Part of a small language model's weights.
Size: 10 layers, MLP 576 squared ReLU, vocabulary 6955, 6.4M parameters.
Architecture: RMSNorm before each block, rotary positions, biases on query, key and value, untied embeddings, normalized queries and keys.
Training: a variant of SOAP for these matrices, 393M tokens, 2796 steps.
Each number is 128 + 32 x the weight over the matrix's rms, rounded and kept within 0 to 255. Layers, rows and columns count from 0. Numbers have three digits each.

# layer 6 MLP down (transposed), 576x192, rms 0.249, rows 437-453, columns 0-191
137094115139150125112099122154184181127144151147144103154124140089142114077110117103114088076096094120116117162130143073137132142130070155137118098099115094160132108106135091175144086105130092123086128156119074132177126185112158116160189114101093099156103079111113086110177091177101198136166115120106150141122150189184129089150193141154127155169153101120149123157144123119073122146121136148141185078133132129077202095140119139102091192142141162091131104119179083121175122132144128104118139169079159140117099174127144140100112051106180102072164162156145164092082092081145142153
117100052134103099114075102171115110121160129106108125101095137072141119124110086165186147146146086130144121130163138141178117178149029083111095115145125127188087134129035097132129164104147126171084092166136144094142122164082107116209140130128116148128153103137091202087178114085119096105139111103134105134126162154101153131163068143088137141107142171177034146142140184210168140169167158136137143087128116178102130134101164129116152121153094092099146169119179102131137070155114119107115117120177186098138079063141172138162181136114111124177153135130162088172170125114151118104
125144170168111116089124115161108130159110130128139066150163141178133135132151143105099109047106128123131075095191150108145181134106151127149106148172098169050143141144132177108126126112125158132125134089156074115124131158055081155183104079105188108132114168131160154124120191070119125148125116063063119128138119145140138150131209146094109116147206134131102088134121087082182178093118108149111136183175156146144162100143131129182116113079133183079060132116066154202094130144087172130109126129166106127074079144134109089130143035086131131162109084160107074172127107173177157144
117130101165130148080109080171143108096096150141070140101149182124142130125136097097138089136118127114132165151160096148142132163211158101149055120102141108098085133160137126048121117088147056145121155095163127117146123174118059131197133122096170128116162131147124057128143133111148111073128123089181105088119134117115078083175077141158139085120124071112114149088138103083116136129150057121193142097103177133154123055143092101159094112124152131121151164114115127111149132142085134149066112156095136119148133070095109156104148093140117125148058127058116169091122128111209146154
185157108100093164145142175182163160114115156077106151163137131106168099180186116144157050120088125196095100114099133161099161131117088079124139107162043129131164075143181098156116130152112139144150111196079128152111145110153089119148149178117120137110106099104145150165152091092108129105093109035175152163167158148154128145126113145142142135110086163124142117105112137119155125117188139130177085146181054089168122095120148138093127120120119111193120090101120127133101113072193139078116155155241152148151184117193138106115119167096122165207123168096126033111060101131110132159
133125096130169142071111131131104143103109130114129127146060094117104082125091080099078196080174089115124150099130122113115189111129157134112172085149141107191129178165122125138133137099117140124128122111119193089119142137088110133169104119136115149145105156153107168121086198135147202102095150146123096161095157098026148076065168115108140124082152188137084121124157084134146121147154160090087115031104187127125120079141105130102180159116080144118082179179092102098129148171133165138110134138121170096138142148060158101106189168080145131132116099124113131111152125151123179092
102107113122142156114089151123138138150141142148148181137141102126156094140103162108108140151076090159134120118117118106096138143111134169188126097124152104103106135128137130140105141155118130200120135148105097102073135063168146160167104188125100147132117147170079102145151090146119135178123113129087158141142167147124130125153133089156091144136143130185140176111133143108101114156163102178159133105085140104106155159060163151138141162038058138139092153148138228129084137103098134144132180137155097122108165145155116058073144137169104150117100143088134149104084123155144130143
131117095135117122154200154194144152055153117072144198097139174112093090144067106185125147112139124184168150128143070179097148130156136106126105160149137150122127168090104122085173140167090172055137137114078103146152106118142152110084091098100159179091167131058117146115120132113109156119098156129151100109132094133126083093112084133157082155151081148174041119183115154132149117109092053091114089114168078141153116165133098139208198139082125145137144148117160156156069140119095097034115194102140164108110140166079156128172157086160130134141107157183173094119147080096156133167
156043135116101129127131128102148122188170121040136145137141169080142116120131149156106119121132095091162182142106127115146053103166100109147121159163191139230122073114142154150144107114190162089133177087137159145142155167079073103155126102149103146103141138077108125167093103110052144139160154100104104124149159135153151150119161114139153088139106159132122074149131163115181167187131131159119139130106126123095126109126157150086100143169151064178101158108121071138117171182146121190125183164132093178126158107127154095062123166140144142189093133143137177118098125145145136135
133119171072126108130114160123122119129158102195212154126131133131170117110121143094177137076139151095149092182149106156157120130095168128145142080086134129037115136107167130090085131156073147140118132153187092197101099105177141140112044112155125114080161097191085106177117132046149090134121194086110100116128165130127141138163163130079143108134119171158134025168169140197067152133119152134158137133240106113151139113115170138117152150117114114145139175127153126116041169165117123114075144124141131187116138166101173163142103122129114122102146134145103072136121087129174120132
091146160124052101167091158087114118133104157122140129102100094066145155140087133103153116165179161166077122123125123150090106098166151143154076137152166130116133156149100126142125123100152181139175093115129076144102157225158145196131055160112178108197137200155169139111163151180038058147191094140155149160117146137173145079182127101169104188091184064188161190131154110089123125146128144131098135124118090174095133172150146087136174092189102136141108149119151107127150131040148119128105123077107119093123087191171153132150132124126123053108199146147134161066083135102179156153
103181106091164142134131141135102073080103129083178168201150131219140122108171104163106114080072104125159152169132169092142126112095148156157041156145122146059140125143131105110097131060147104133130131108137102114125105069109150162125092125089085119104167133121163058108109139067138145184121167123142149102119084125064152127180111156108119113106096195157094124115137079145150124120087176108160165159138104110134145135140156079089155102144067171092150158171113157093178123145157151084054090106078137142158146116186163152089153113127201105118114139190130112109183147183154031142
143168146154139079181138117089104107170099106159121127114191110105099094137154088107102113150119175151164208094188173124043118150143161175061161159111188115052113179118210097057124114126129151111133112136078120149159112136080167127151072137130064155097089115147180205181132097130068076143167172123167098204095203140147131090152080127084118146134099134190115146114100114180154178192200158131119114123132124163077119163133142113131167120165143111169143129140133128174125131168140120106150138193149102117121116091194128071134172168137068209129083100113106068133098123115075096108
070133177133108161159185123090094104131142174115074135136109129158135106115151065097185125135132077154191118143108117061141127135142161071030181124121194131051112082089108248097185098126104184147118092119162127114092110148126119109135141118106168149141080156101124078196163106081064159111186107105115127110132141092138116161124113148187172106191123081119142232139140168077134069088173154142155192099084144142147115121177136153110107136156184138141134144210110130129094070140101162129079123165156063144091056158139142127124141185168052122151220155137139099135102147141180137096
172099055114118114105133126132155174163141112045172092139129128155100119102135102088180194124182130112121125113143146100146081110141127086176145143125088117205063134103081024133166129170072086132164153150147082105132156162092152120095178108125066139159164127123148186102093125090162097098128035156169114163181201171217085116060171092148107110119097138158149120123103143116109145168121094100109124132137093154138135189093127170110155137148115146100146109144087078124151120115167157113147117133052124110096155145127140202125125089124106159113172146162158170141127107124101145114
169162137109122125210181109145106121119072132112097143088075166104146141146156097163147099175133097140142129148119108177130133118157145113102129150158164130155208118163151121143074117152119136138166135174195082117123158195115105131177109142111168155139102107093150129122121122180075096085189091114131157142139120096052148171141067146108096084054103111079143153102117105185158127160153178113166116192149104167155088079107192092156093123126150219169087111118145089144141090121158124047125164149093169056194154135188178127131158165139152133134132139104145083130189049121105125105
171129132159074134072171212110175201095106104208062134140162119099070141117217135171070149119210157145082157156161108152116108105088162096116080101190173056155142118196173096073106111134097126079185085161130084094100145162076136160113098138139092095151150107182054053139144161103075136138126089105133154092114107126083067080093129160222159153123138155119178102096092171088139142184091180147104037134155169136159112133127107084108129172147127142131087144157208143088102103109105082186140083124178135172123126152152130146132129213182097100099138138130198116112141064115085124148
# layer 6 MLP up, 576x192, rms 0.24, rows 438-454, columns 0-191
198105095115093095123162124209138103160158157126058146096131144179139097094166195110087079117066126133100129172096096193154161142136124096124138145100138153134114153141114121169110179122082145158142146166089135128138103114119118161098155140099131066124126153179097118136136155110173146161145132110122131170210121178101179154093143057130139107194079095152145158083101135081105122168125101102119090146139131149132170171169149129131183094115130051120130127147114133103085115117096139179112162129143150163092125157144076144197167170101171134121153147101137146068123101157079114132
136107090140154130179084067088138115138134099084082154161144085116154097102079134105162123133100126111134098122184144107100168123075147119138132052118146140159089144162108095130137154136152132095128116080131080121134127114080176099129153142125134100150162103161115114125172118129150154118127115158139119219118105139159130101134138161165127164100064151143160115148153126134158138149140068141118080101153155116160092172080106100144176098138130131189208103088120124091119168118126149153103115056045111081167153116142082165150099102183112176134146132117107154101085072125063092082
143202110135096149153104125145167165117086100151102168108105136179117060110086069119116191152152108090094099146078157195117161183112199167126194120151086117125143079116135201132148109059111140122125162173122105105045144136148128102137119186194136104105068128167136159129049175093175108132144157145103179169133156176157125090147128108115156148118149136133157168104144193183152106073163183162124149121131131131120070133107124105142108124169145127149156113117098102104131133107130112119143096112134105145116135194135175101118154074134153085097092130207130133073108130187147120110
170123125108198095178157140138176159174159147108047157128196128114154146167161106168145129124089128126198139112139131165141186093128119141167084122129107136119158113152157142137159139177146061062121140148071137130144173159129119135139063110186143097138119130112074131159120135162152120115110079128116139082112121104161169130074111172119094134090068131090173147096128100147065115109142164156200086136096121148149058146177105101169105146102123163068108082138112157153133126120129147132132166176132122140148151076149085151122151135128149143135103129121077121150085141149099155113
121126165174176112098139185101147119143163147162114133172180096088140150087088129131123120192103117123103175131106166126096160133167138143109121139154133202143116113185146114079163161138065140129169114125159059127073125168068116107147168143243119095117095121211172114163130154089146092158181145089120123171096145125127036137136169109133166113153126146111128134117123090110160113079150072115166102147160097132149071151101116123083124168144078139156114151097123122180135112074190112099103119171103117097162115137124175130147190142098082161196089071159154120124125101139192121121
124112139089173144072120132162112110111113100122083169190139102148085155170113141130102190094115115116083143134162121124143128134129122143153106147107178107109100130134126145121148113152148133158073091141143091131115087169122150134084149144105073115084141077135114095071110102161152089126112121119125165121140175126184156165214115138144124105127126091172180138130129153118139086116140164116136159113133102087145128120133135097093071135131149150163144068139086117148128060164124112079090148146067160123117165204169116131131164130145205157122159135115140123201171113142100108155
167123101112116111206116103164093142166129096136154113157120122181119165139182099132141115112068132160067129065126094173149138107107138144134066157146094135163059088137121139138090165122050093128127076134148099133091104150130132136123050155130127093106171067082072142206043156175153108098113117151113147126072174108112151125125102134111098132118198114072151118155121141091099140089100143092169116092069161153151111109200108107163167157107077109062091143095141124107094083124132081116093182091157149092132140137097120117117133096132088182076095100154136087148108130114115151116
117146141164151168108149183121132163079122154066157084131163109138128059116155101165079172114097126114132118136077127177099110140121134107141168138121122108161160146145138124154151167139185134106143094084154058132187100115106122091126130118082145146180077081094079119064141172096118176179131186144128118042111174078205158090137135101171111179132117171116128053104124125104064108145191111165106102183121118171097113164108139145103164097061150136142143140158148121116160151154098090128133158111194177123106163136068161086116143125119107159136131124155118121124115096144068063132
105090143160140070127137134136141083051114154120131075164147081060122198154085156129100107135109117165118042183144095114132104129165133125166115181126158128159117119082177124162143122125145081163131157106107063135094145087140119077160129181215163108131097134123143110109095084107125160147141100102125106114144158169100125143113137118112165095125125127112132102118131154149090186112172095084150118176116133151110116135139169084122173058118172134109130096176109107131086145111121139115099159100070108127071137128148122153174118139103116167083194117108154112139139145060126150145
119135100099091132098106158156112193108088145137139138089172108035121165105102181100100144124167102099195133079102176106192179141132114132101139199158148096171118136106166129169057108098090143125136160168129105115099134066162144119167181104088115095150111151057125136154199207197098160122155101076150133194149073136147153094156097114155173174113190106167122167098147093113098157171142071090109117093083192144154152190190082138160048085182125170109154090134134107115120110108165147129141142114182136195130122114112168126131137133113119120043103156185113138117161133095088125127
107098124178188140140132199113140162171111119128178165119153081138130118153186111119113149090134132138148117105132124119060095157147128141170121103113159191165151076148124133165079100145125071138183165142122138107139189134180095159105147136155068113222064127093161005098090166141117196130143128175131169166177067147164140127161148128122188116118172119138120127098123173101085112159122131137113135212144151145093117146132101025127174059115178105077143135114165140126085060151159171108177120156111137123151118146134125172137130128106216105158110157063138126087127126103106080167
119106182188093097131102175106129038074040125182116129129135017152097138137155093233138120146156110158127083162139106152161134133064127088093161150195126201156067102147096176129117091087175145120153067133145134161104216110135098157155150115081089150152120178098167117101158112123152127207105136105100076065194116121063116110113076154090137186081146135123063098087151087196086138185111139122136154148132151146138033126109161095104100121125104086119125058149174067122113164150150111122162158176148207160126152143130119135173105123087141125091123132178164171121134136147116133103
104099043109109195122112068101153074143105136178122096077087116056138122182169143091120089115163151124106060116137212109093112149144125134126059146059155126189179181155058136180112181113164087119075213159000143086099056130131215147070052147079127164148087110086157129151054144087116071164069092177100111117099111083156178046133108133072099153146112130150134114126145118139157102134135117157121127194214055214087125142110132168249094157094129142126132179099150132098116178141091117129173124113111099084153129169051078112046115125180142179126148126103113131028113114131130199200
080176197157128125164117072142120176099171138145126114179061140104149109122104112099188113176101149075083145199153093103123139079089075132124103164153128163147142213149127169142133059092146176103100152116115118154137112119086128169157067074089084140119129147187105092119111192129091129227074147142121122086140101123162080093076133110141133086153085167124130062170144087166118118168093142114131101125100098092055120083183167122179136109120188116114106163144091201119091123183136153111127108181138041124106210147107121128164103111136153134167145099161141137172113159114127149149
077108132146139132107065133154128122136125130158153130125138106153129151143073183109115102145121132102103147140138138115114158139110141141140120128129092135140111120128098147134154123079137171093066087045096155120116124073129095155087120123139134096101118161164108153178103126122113095165113172113117086124085165141175133088097189093137177150124172142162102122143143174061136119133104068127136136100145123117069114153111095120128157209176140079138172112075110151090100161128114171205122111116171110174087142144124103129117123116093128103141120120136090149166145163123151139145
057146162158109111149161181132128182115181099185045117134131144081180078070079080084154149086140089113138150067125137128140134144095112128110139150111113080123139184255151072185170120146084130171102139127145167159112206123108153143152125094166087105109133181145168100137129111102081131173149121127112131117131102095149134236139151190132197127121158128096051109141203148153056091130124093150112176144094121178163117073163155086121126129130159128150138185200091095070092152162239110134172115091130052091095170139187133106132138172130148086161144137124104117096092135085183058159
095097077135080176050113232095137127116123171105035199156188068188181131205117155122132137145095168152080097116157140164112141092139143129122126130143111184174158122139151175125114113170096147098167122088099135087179118129118148045073103131065122135118141179092100099090153095156156048170113088171136157144071119083175099091080120167078174121099150121137125149115162128088073147133175120168138138130149156175134142133163119123127097132119199109143158142146187120104123077154065078085223151134089144148063122139147120127119145126172067099104109117099148182148134146142160162175